{
  "activation": "gelu",
  "grad_clip": 0.5,
  "seq_len": 512
}
Each number is 500 + 50 x the weight over its row's rms, rounded and kept within 0 to 999. Layers, rows and columns count from 0. Numbers have three digits each. The size before them is the row's rms in percent of the matrix's.

# layer 12 attention key, 512x256, rms 0.0767, rows 436-486, columns 128-255
110:481505435400443604538447499499499447460523576527447415461431459432525585529504550419577529390512501455488454601483525476519518546609517462595500550500488489497454498584517427592501402482603526433475502611336513561568524478574499529585483500544464492493491488492497521568542554465462420546510520523471489431515566535489457442426480461418468567527375555534460485420510589548463520498419
107:439506561531404412472564573477523519561563452451546433553626546500457560560482337530488465471550449426430545394503496469498550476493532466441593606525548415474404474504576570535517555488494463534483486481613502471490474592467460529473475415468485568485479516431412527419442513523548522485548448436564433531499521432563545511523470537559579454506508532571418490500459488541504451398465
105:510551533478493586519406476497406515489538556429484472468425526517482469502439642420467530448556436504528406520638513445535478581506434420502496515452537529521460524581464397560535429438532490476466480580437499540575523525543494505590494543456509587470544538467475548569513529468451376527505544474457535409434515513466439446410564467375478540499441495483399452528456542448405560484502
099:475554546488529509538478485465550494550505506543534478441526483470461463453368457488523537564535495505571554276401533550492494489385458504500423448540518518527432531454534537413503531420369503590526489485572497519430428573438516519552582510525494413519538542431570503486474515552567545542599417453548614544531433454528498535498527657520560486492517552496592533546442452405476593543507
108:560503499459547515562526467537477432424490536445492366484488465517466588398481458421570583490528445580574421501413486627550474532534421415474457526483490488438502481481505507418510525495470572450455493556550552565548522449516491505384455504528551520568592518420494392504581542428572487468592539452458571480483520514512511507586490576542528516559472492507534445507463533554471593586447
102:519481459524540494490434535472517479469510449486526479528507505504504495465531861549486445448485487538549384661521482431527517449557598520472540493476512539557561512493502484565513513540507521470524494485442497513553505477482539463450405481532503455463498485565492549580524510494508515478437543476471361457479460509507509506513388336517482496443515439489494571491505521540490508525555
105:491523528551484462536430507435496506572472480488481502452531477468472462484449584567425534550448447527529526527533505467476626470434543579559517503516502555519413493497471509514456434489546479504574452493480525554500479588526505510516491526530500507501517533484487610487410490480379523493501479518554503504502455550424484435454468375365541583544512586492500481525500433551516511458505
095:457463569511495511514506514502459402538578506539574571459502439464483467538431193469490459490556509481518580336488493473536466540562450506555455455432507521513493489491447507517546448473536509506481439507502532510465502586502480474534524521516479554426530513507559564448431533507475452538602527490572553512471484521538481479496594600506492524567438550501440486519560515485435553426556
097:514483501502501502461438481501525510526492464490489487486506492466578537477523911566556536512487538524569354598517522482501491538489539499439533518533513554502512486474475449486451559531556484523593526483402542506527494423488561474471452481494507423542487467514515552536509473513476501490464450523491461463473446507477423500525467292523475500479531488461593485550515461489536508504514
109:455467487545477516566424513477498587491436557545499511514480518460512475488487834580491483533455491555485404617486515505493545472455500560565555551493493486539520484514570474531461520491519518427557490490410527510484508463489522526507533519551506455541518486533479550542444544516467466454461489459432430477470443508504562502486454317493496504504511561388532513511498484514511623487522
101:446512462515493531454455476516528541499527513491492518487449472470536508448455873455534574456468541519496340625490491500521515491458520532482470529469488500461550502547477464524441488524522540511585584553366535473521491440511524513479530489546540518541521525455496459499490510467511528508492481502441507447439458495484412471492494374481497584503462506485542528504518479491540549482431
096:557501513525517507486512505492492421492523496508547459444442497459453477541539151438450462561548531494477567370467533467536505509547475554484529552505499443550491483481465521514503553521517466485433512480553451535451467478509456495523530555514485480499479480421588439538547506510518483514548504551534588517554528489512558513511469664551496528542466494490424510470532553419480431451463
110:527489545464518494537527509501469434469445553430507495432461463479498561430518469421526575447617437541572474402474496556447394578462438423551390468569511478403451464462465584446541501419549531520446502503561545525535546513478507502461526504486512556514547500434533473434480419490548439471577471455586557482484503587522539447547654526488563458590505525502491488570474451511538551537447
101:534499538489421467491544517510469525504550478510482471573587561484479451576462073496462534458510532448490652348546486513504514486470491556446478532560506514479506513455505569368475451557508488518485482459582496527452509478481451483533487504459471522467542476510431520536508453548532524492556523518511517538516513489521463556501557673504464503523540542533497494533491522524546456444516
101:510464540522519532525498474469511479546488459497514569493470480491468489467544041477465525476574469490449595361505527520488436499524473489477524459472524498536453480467481561476478517506466475482474521562642505549508450562467487485567487520483513526442469535440541498486499504511557510491537515451543570506501532532514498445519569732512495453511492447546468499524500463462509503434479
099:462461508551509528491455494463537517501522513552541483481500516459506530495479895531488443494543455512510353615469490489509521475496519535490574538464456491502514493519540463534486500520552534415498520535403502488472463474539525513458446504590425440495527454503507534563569577493497498505495527490429409496472435534537532516519436364528466516479513468478502506495515488512445540482468
115:516522578476500513541512510499470422458563563513528482487539486462448483470405888494492474518547462548573375455462483522507519487479500549474445517467493518464531483534465490499474472489532559503478475464431482508479505495507468545417431496539440489520573479466530534515470513499500492476538479534529460478484437564588494475504528252509479590526482472455490439557535476470478572525501
112:482533553507495487519523492466475476528511527495505548530501558525443383519549116560447500547464450481445596455540452484523580458552461504490550482506478472544480520480554454616483497475519512471502443456578559423398453518465496520526536488537584526469469493475488513551429480488470458472476495434440498530553519412445539482526561629449560468518564469496426503467524484505481521521514
113:430521472493536531468559507480502420514554475500483536449432398512518532483506713403487496433580519528515405578487557527490479519599542538538453515464533530457498504501367558549570470543512459534458541559401473560611511509508549516520476465548537491500510489476627519448543489466477527491470526498520504448522530594511444453512475353511461476454440482559520584460455503524489434455474
108:537535486473495474521555461515565529535470474470467515463477450530524487505513050421545545455490560457475642459460498490492485506519465471566495472512475463507505533453497506540545494453458477538502527523560471486525432544494447489546486442489515487511482543511494456406493494500538523551549470522543549547524502503495489484493514679542556417495464495507475521448508523469557448549472
100:548540469481507519516507449568480472467443447474486465471500473522504445447468129484551565540411573510508616402502471517511542533472447498523495384458439511520515482505478502466458424488437533569584441533499520497508585489462409484493496504505551512514488498471442500466448497520470461534515489520540619444526543483410476487490549540457550541507506581506547466450521506481534514560497
109:595494499486537496522465487452548523574529475472509410468642568481439527445478438450580534562396544598584538388428515532518536510427449497438475434466487544443548482485628507452576474495432455528563496528601517535556487521486470479533527530442477549519563538466383507469516521448580496521597439531558526522456465539529527557500527457489494513536543445487499429592470529444476507600469
105:534554484484495521539498504579450445470510461509490483547533550430514414476468159500461565480439544460524611416532546555568550495483510524470444443478567539579468509486418508475466372559470499580453505451534535497537546510486471477482543514535512526472497515499603435518483449570511526544497536486526576459534501461469424554449530669473527547543505535457512481418508569460524514502534
108:521419503547544470540508452494591399548516503602510571467439441592462471442512352510442458436557479471599622499471515555443493428552520528485490400541474537520534537476456546510479446575500427541488522483586508500429401537461570504569501520601522498445500546510546544422515493421543608495502578516567414550509517534525533483538435656456475532495472450465548551447492426480487482497494
098:591470572553561477445477525481479362478533479493530490528527474544465421486495129497493442479540481511531642323484424525508540539505446439463521514543513544490573451463449539412521567546476559494512479456606575437454482506458554480508487472519528540499512457499511488489529449475542456515561525535557540527483487467481525512557579698515516452555548511416467485572493503458440519488488
107:523499441531526528458441524493514424444521543526510438485470478502501470495521921511545492465570515517524351616475513508540499484519514508473543531520479542468571483546522479512491556504524531466543507547427527452546537388445587489435488449612585490536539518486505506522498509499499485527541512486465441471468465456468560532529452357519500510503495528447526544455538470505475560533477
109:489471495514613507505546496618461412429473512467512451480475462479459505442531363496531525411545486469521547518561482623480493549536476421485448384476488555486469449561393469447507440514512584476451462532575495513512561473481485458490496529507488542517469521483487401534540484468523450496559542465509522442538542485478502491527514757500540557560468534581472455400538542549457547530376
096:468498508486477512547493472514506532514484538550476544527486517514546480499485928495513488561475518501517341620488487520539540496493484528504573534455508446509584520496560442566458477470525498490513487497415503478485487481459504524497467471546515467520487500526495505512424540490519501458434514497435412488519417479503529497498452256510504494469478419486522509499557509521524526526516
107:504560485529489467454446536417492476477538517420492411472559516466504599456488687544570517467513483540574432610539513462562385531507506481458493487483422515442493551503556450558538543507546503430530390523439519528570522456555541521492487486488538495506540442563481584517524500455443530468486522457435472410506618495495557503537473385496511522449451407551435424458464513542421528508466
115:538548498485499578518509483488563526538564556513478464467433471529489520488532847360551467468594527469496385542452581525470515503492478492488511516467503479458501475530574497475553532449578473514500584534424479562538474511499490510525479533449448515508547551469402515473515592420592483520570475458521442437431467553538558505516502330536464498522451519519504513535461490463468447526417
128:509474555496480468607515405621498487468485513473511560460503497539509446413482573497500531428407539569534493510452521433507503456556532506522397422472476531536503496462431462579462363483446454533546449536489453496559485585488454480489480471498440570500459535517495482460451523521460556478468475548591434480521546531445448465445528379445517558506519478488518416391542514513611526516478
095:533501544430477479556506491541479508532441496480461506480525582445502528531515206517535497493488450456486611352514592541454498576505446445498444486545509551473460440480542480509524457471465471576480491450575524509491489525488484507582553556353489548487466523527458482501554433492541466526501476549554541478539531480538461499471571655500533475576465452536488405489409486520476479543492
102:458469598477531536539575528574449435471504577423522517519521460509479525500477190444422534467605445435473565421430460552458439521520492418535418479533487457577495539502415471509544470494499555478408435493549471488420509469538486522449555471545476557520505507428528434489573492484532433456572485435514601539502485522520500490468601706436553537554483521484492461499496518514503453463428
110:481484525561470507483510570428453516515556451478546488509568528484390434491475728487475449557470465587546413480513466462563512458475535577392475525465582536456472492520461447498552510535508380500438533469457394554529510556488442494430529516538503537502439511418538478501558541491429504482475506524543489539490531507499522484514384357439424594439504419423443492485515526491405514456533
107:581494488545613441482472493494483402475531424509526558555502427546521429439520640581541455506493470576570487445452545580500505562549494431421476466489546553518492457453465533500539591497442537568546455516571557433447501519387603444474512456511530494436451520491526455505490414538487448501595448486573528582472579450421486513631495482518541483477548459451554493551583475522502583526502
108:447514484497480471500507526480505489486438524520494545508496452441516528474478887507504518460515484481535435615445531509456427469515519551528407496526477461442435516524469552488519483479551472546428527447444477521552491488519527476423559509543500433493462507515615502427480496532464605514436527507516465515533508568569513479546479339516504463437433451492545539448509503546481515482513
114:543556497491516495549479506551500457480512473500521461504535461381530534384461932490509531527457499547639374562484519594506518573390520520490446525529584558454477493509457509481510453529526516585523484499434533562548488528490512465435539491496500499505464493545564511512490442565436568476495484499525449467535517547526504457499485328458475473514483484475481463502521512525506585567466
106:432411449547524512516500527545482491442409543547523556436478446467548590520525690494458509465529479503531423563429441408453409394517399513534511569497493458449546470511536567541445507464516573457476521438464514421503450601560481578378538461581442492546550469483582504414469463491519495519487523484455576523482454527501530550511514407455562488462503525492531515489504525537501561498520
101:560488470502452516478551544465491548534525463509476483514524495559432459515471050425490495519549535502489671365524467483515452485507467505487433480545492460490526528459520544441486493477505473505490537492584444527430478514496473461463502495493527557474527519459447439426508546486527552506517491490527573554486527495518565539491557732541530498511492522539480499477472491510493484490514
116:467499528469477543526465538498452451479515555470495494452405478508468474541458834458463462490617459490538356472545541472451495603507465486550398572514532540476465454508446488520493526427564505554480497464367515521532491491530534551512485478480480569473540499448546529544432467486427441529519472487524541464485523528553476467494555346486467529506439453461452476566487443514438524499520
109:556544484465508522463485539436416425485493508508527439486489511478470497506434519450483548523629507499566486402443491497479434530481460478521346520517539479544475450450419546426506563547511580579508494421520472534476506463574491517444511519460471438494585462481563561555477462514603508508550521452454606456510477493582553574543534599533520484470484502492553515538490498459479598546541
101:532479488399509464470587473521521376475581486517478482577480400556521454568495503493399491385623492395507523509479552546460454497583595512492426442546492535528526492442464547524558480539494515527491480515525457464447525442468578501483494467528537442460501517501575477511547488554565493498544548506543464491524496509539397548502486577515484510511545484554561554488513576504571365483469
122:413494467520500516450428467524513488583470421536513505461491465351562546490495366540498578450459529483545541523511523522482508534578486498484476519455567546528443504486426478545525425607581472493477535515471544550496424585557501489573487545450483524436445525511623504428526428519509515523483491518504513479515529515451397525484463658482467503491475454549472498444561465450500514438490
107:467515537522471592500515461447483446463527498556451509519498531469452493510532319560585441590478525475465529354431512463482463438470469516413499506469464482494470535437592526440365530540498471525476540424544457486426486443505492511475571606530497443540534466384512506599567453420565487510511521539455497508485505490512510574534467644440533552487498544486541532504444513485454587449475
115:501519538416420493529482524568488538480510557414498487503564451497620519480464704515463549486456530529523404553544512506493511488535601522542459500497522489496489489562410481540511460503522472526510474513382497563551510604586445496505416476493470475467560513526484517476439495532460505473511460574522495441512474506472420514446497294501494569491434597548497477493534552487581484486481
107:497456447571499414439520504499517613514445465547517531476478522560548529472510143452495560465483532509486600560481497515543504522517488490473529461483477437490527551523525518497528494519450439498474510546580489466534502462429486426466555490501509554476435563483447439348492499516528546536474468557574548538497541486444526487556497621551494449480529484472515478457493458499500430498535
098:470540491496429559506477511446467702521485544525456443458459601524517475564466741483519537508474515482420431594555502458524546542466465546490490570466474461537435528553539403488509458495543467498466521480359473527556478469607468520565490553451422472504509501554490577620501498513398508505427446501390469431501461493527512532414426435462464446416486492519432492491431442503414466518536
108:468475456527511476560458475455575485500433414480497530395414495514612524407512536474597471542420560556548547569413519478553532453508450491497532465487530453488492477485482478608504484457460454607585531469381559422496503503433507543531553494546508427523464486501548581377473454439462465554475426583567546519421488482463444480541492412496522477503480489431535589561506496416532575562474
088:500466460515487553515481531506518625546525540584473474459463509506542551465492712492442587485557491531532357721501523605541484549443504484529543525463537470495488487528542457492428467486574549419460561527342523521546489415483529503484431536563465509498568512556553464490470507524507511456469521500417449478530454592507476506504466421481438493472489470492455501541462483600458470548486
097:455475550527464488568506568478438430498523475446486482495484476556498455530448250465502530479577436503519550322488487500561570545521464452500534524483518489558439475490441460515475570466460552537497535470470544488436544583456472519570443452500518510505565443473502538521482513659466352557609466452518640546506520405497433583481581575472538510497513533452464460540486512422474563484485
098:443520496409465504516514546527463519488447550435433542465382470575560553443522661462523530464565438498500468691490412538488447499495521411519460515543438439503445476612458447547475547483519599518536489542395549508458531428557551563494455547519430439577533482465460543535529520468474468460445545507402553372474459546459429398526486461454496565409488552562604472507502449454506540528408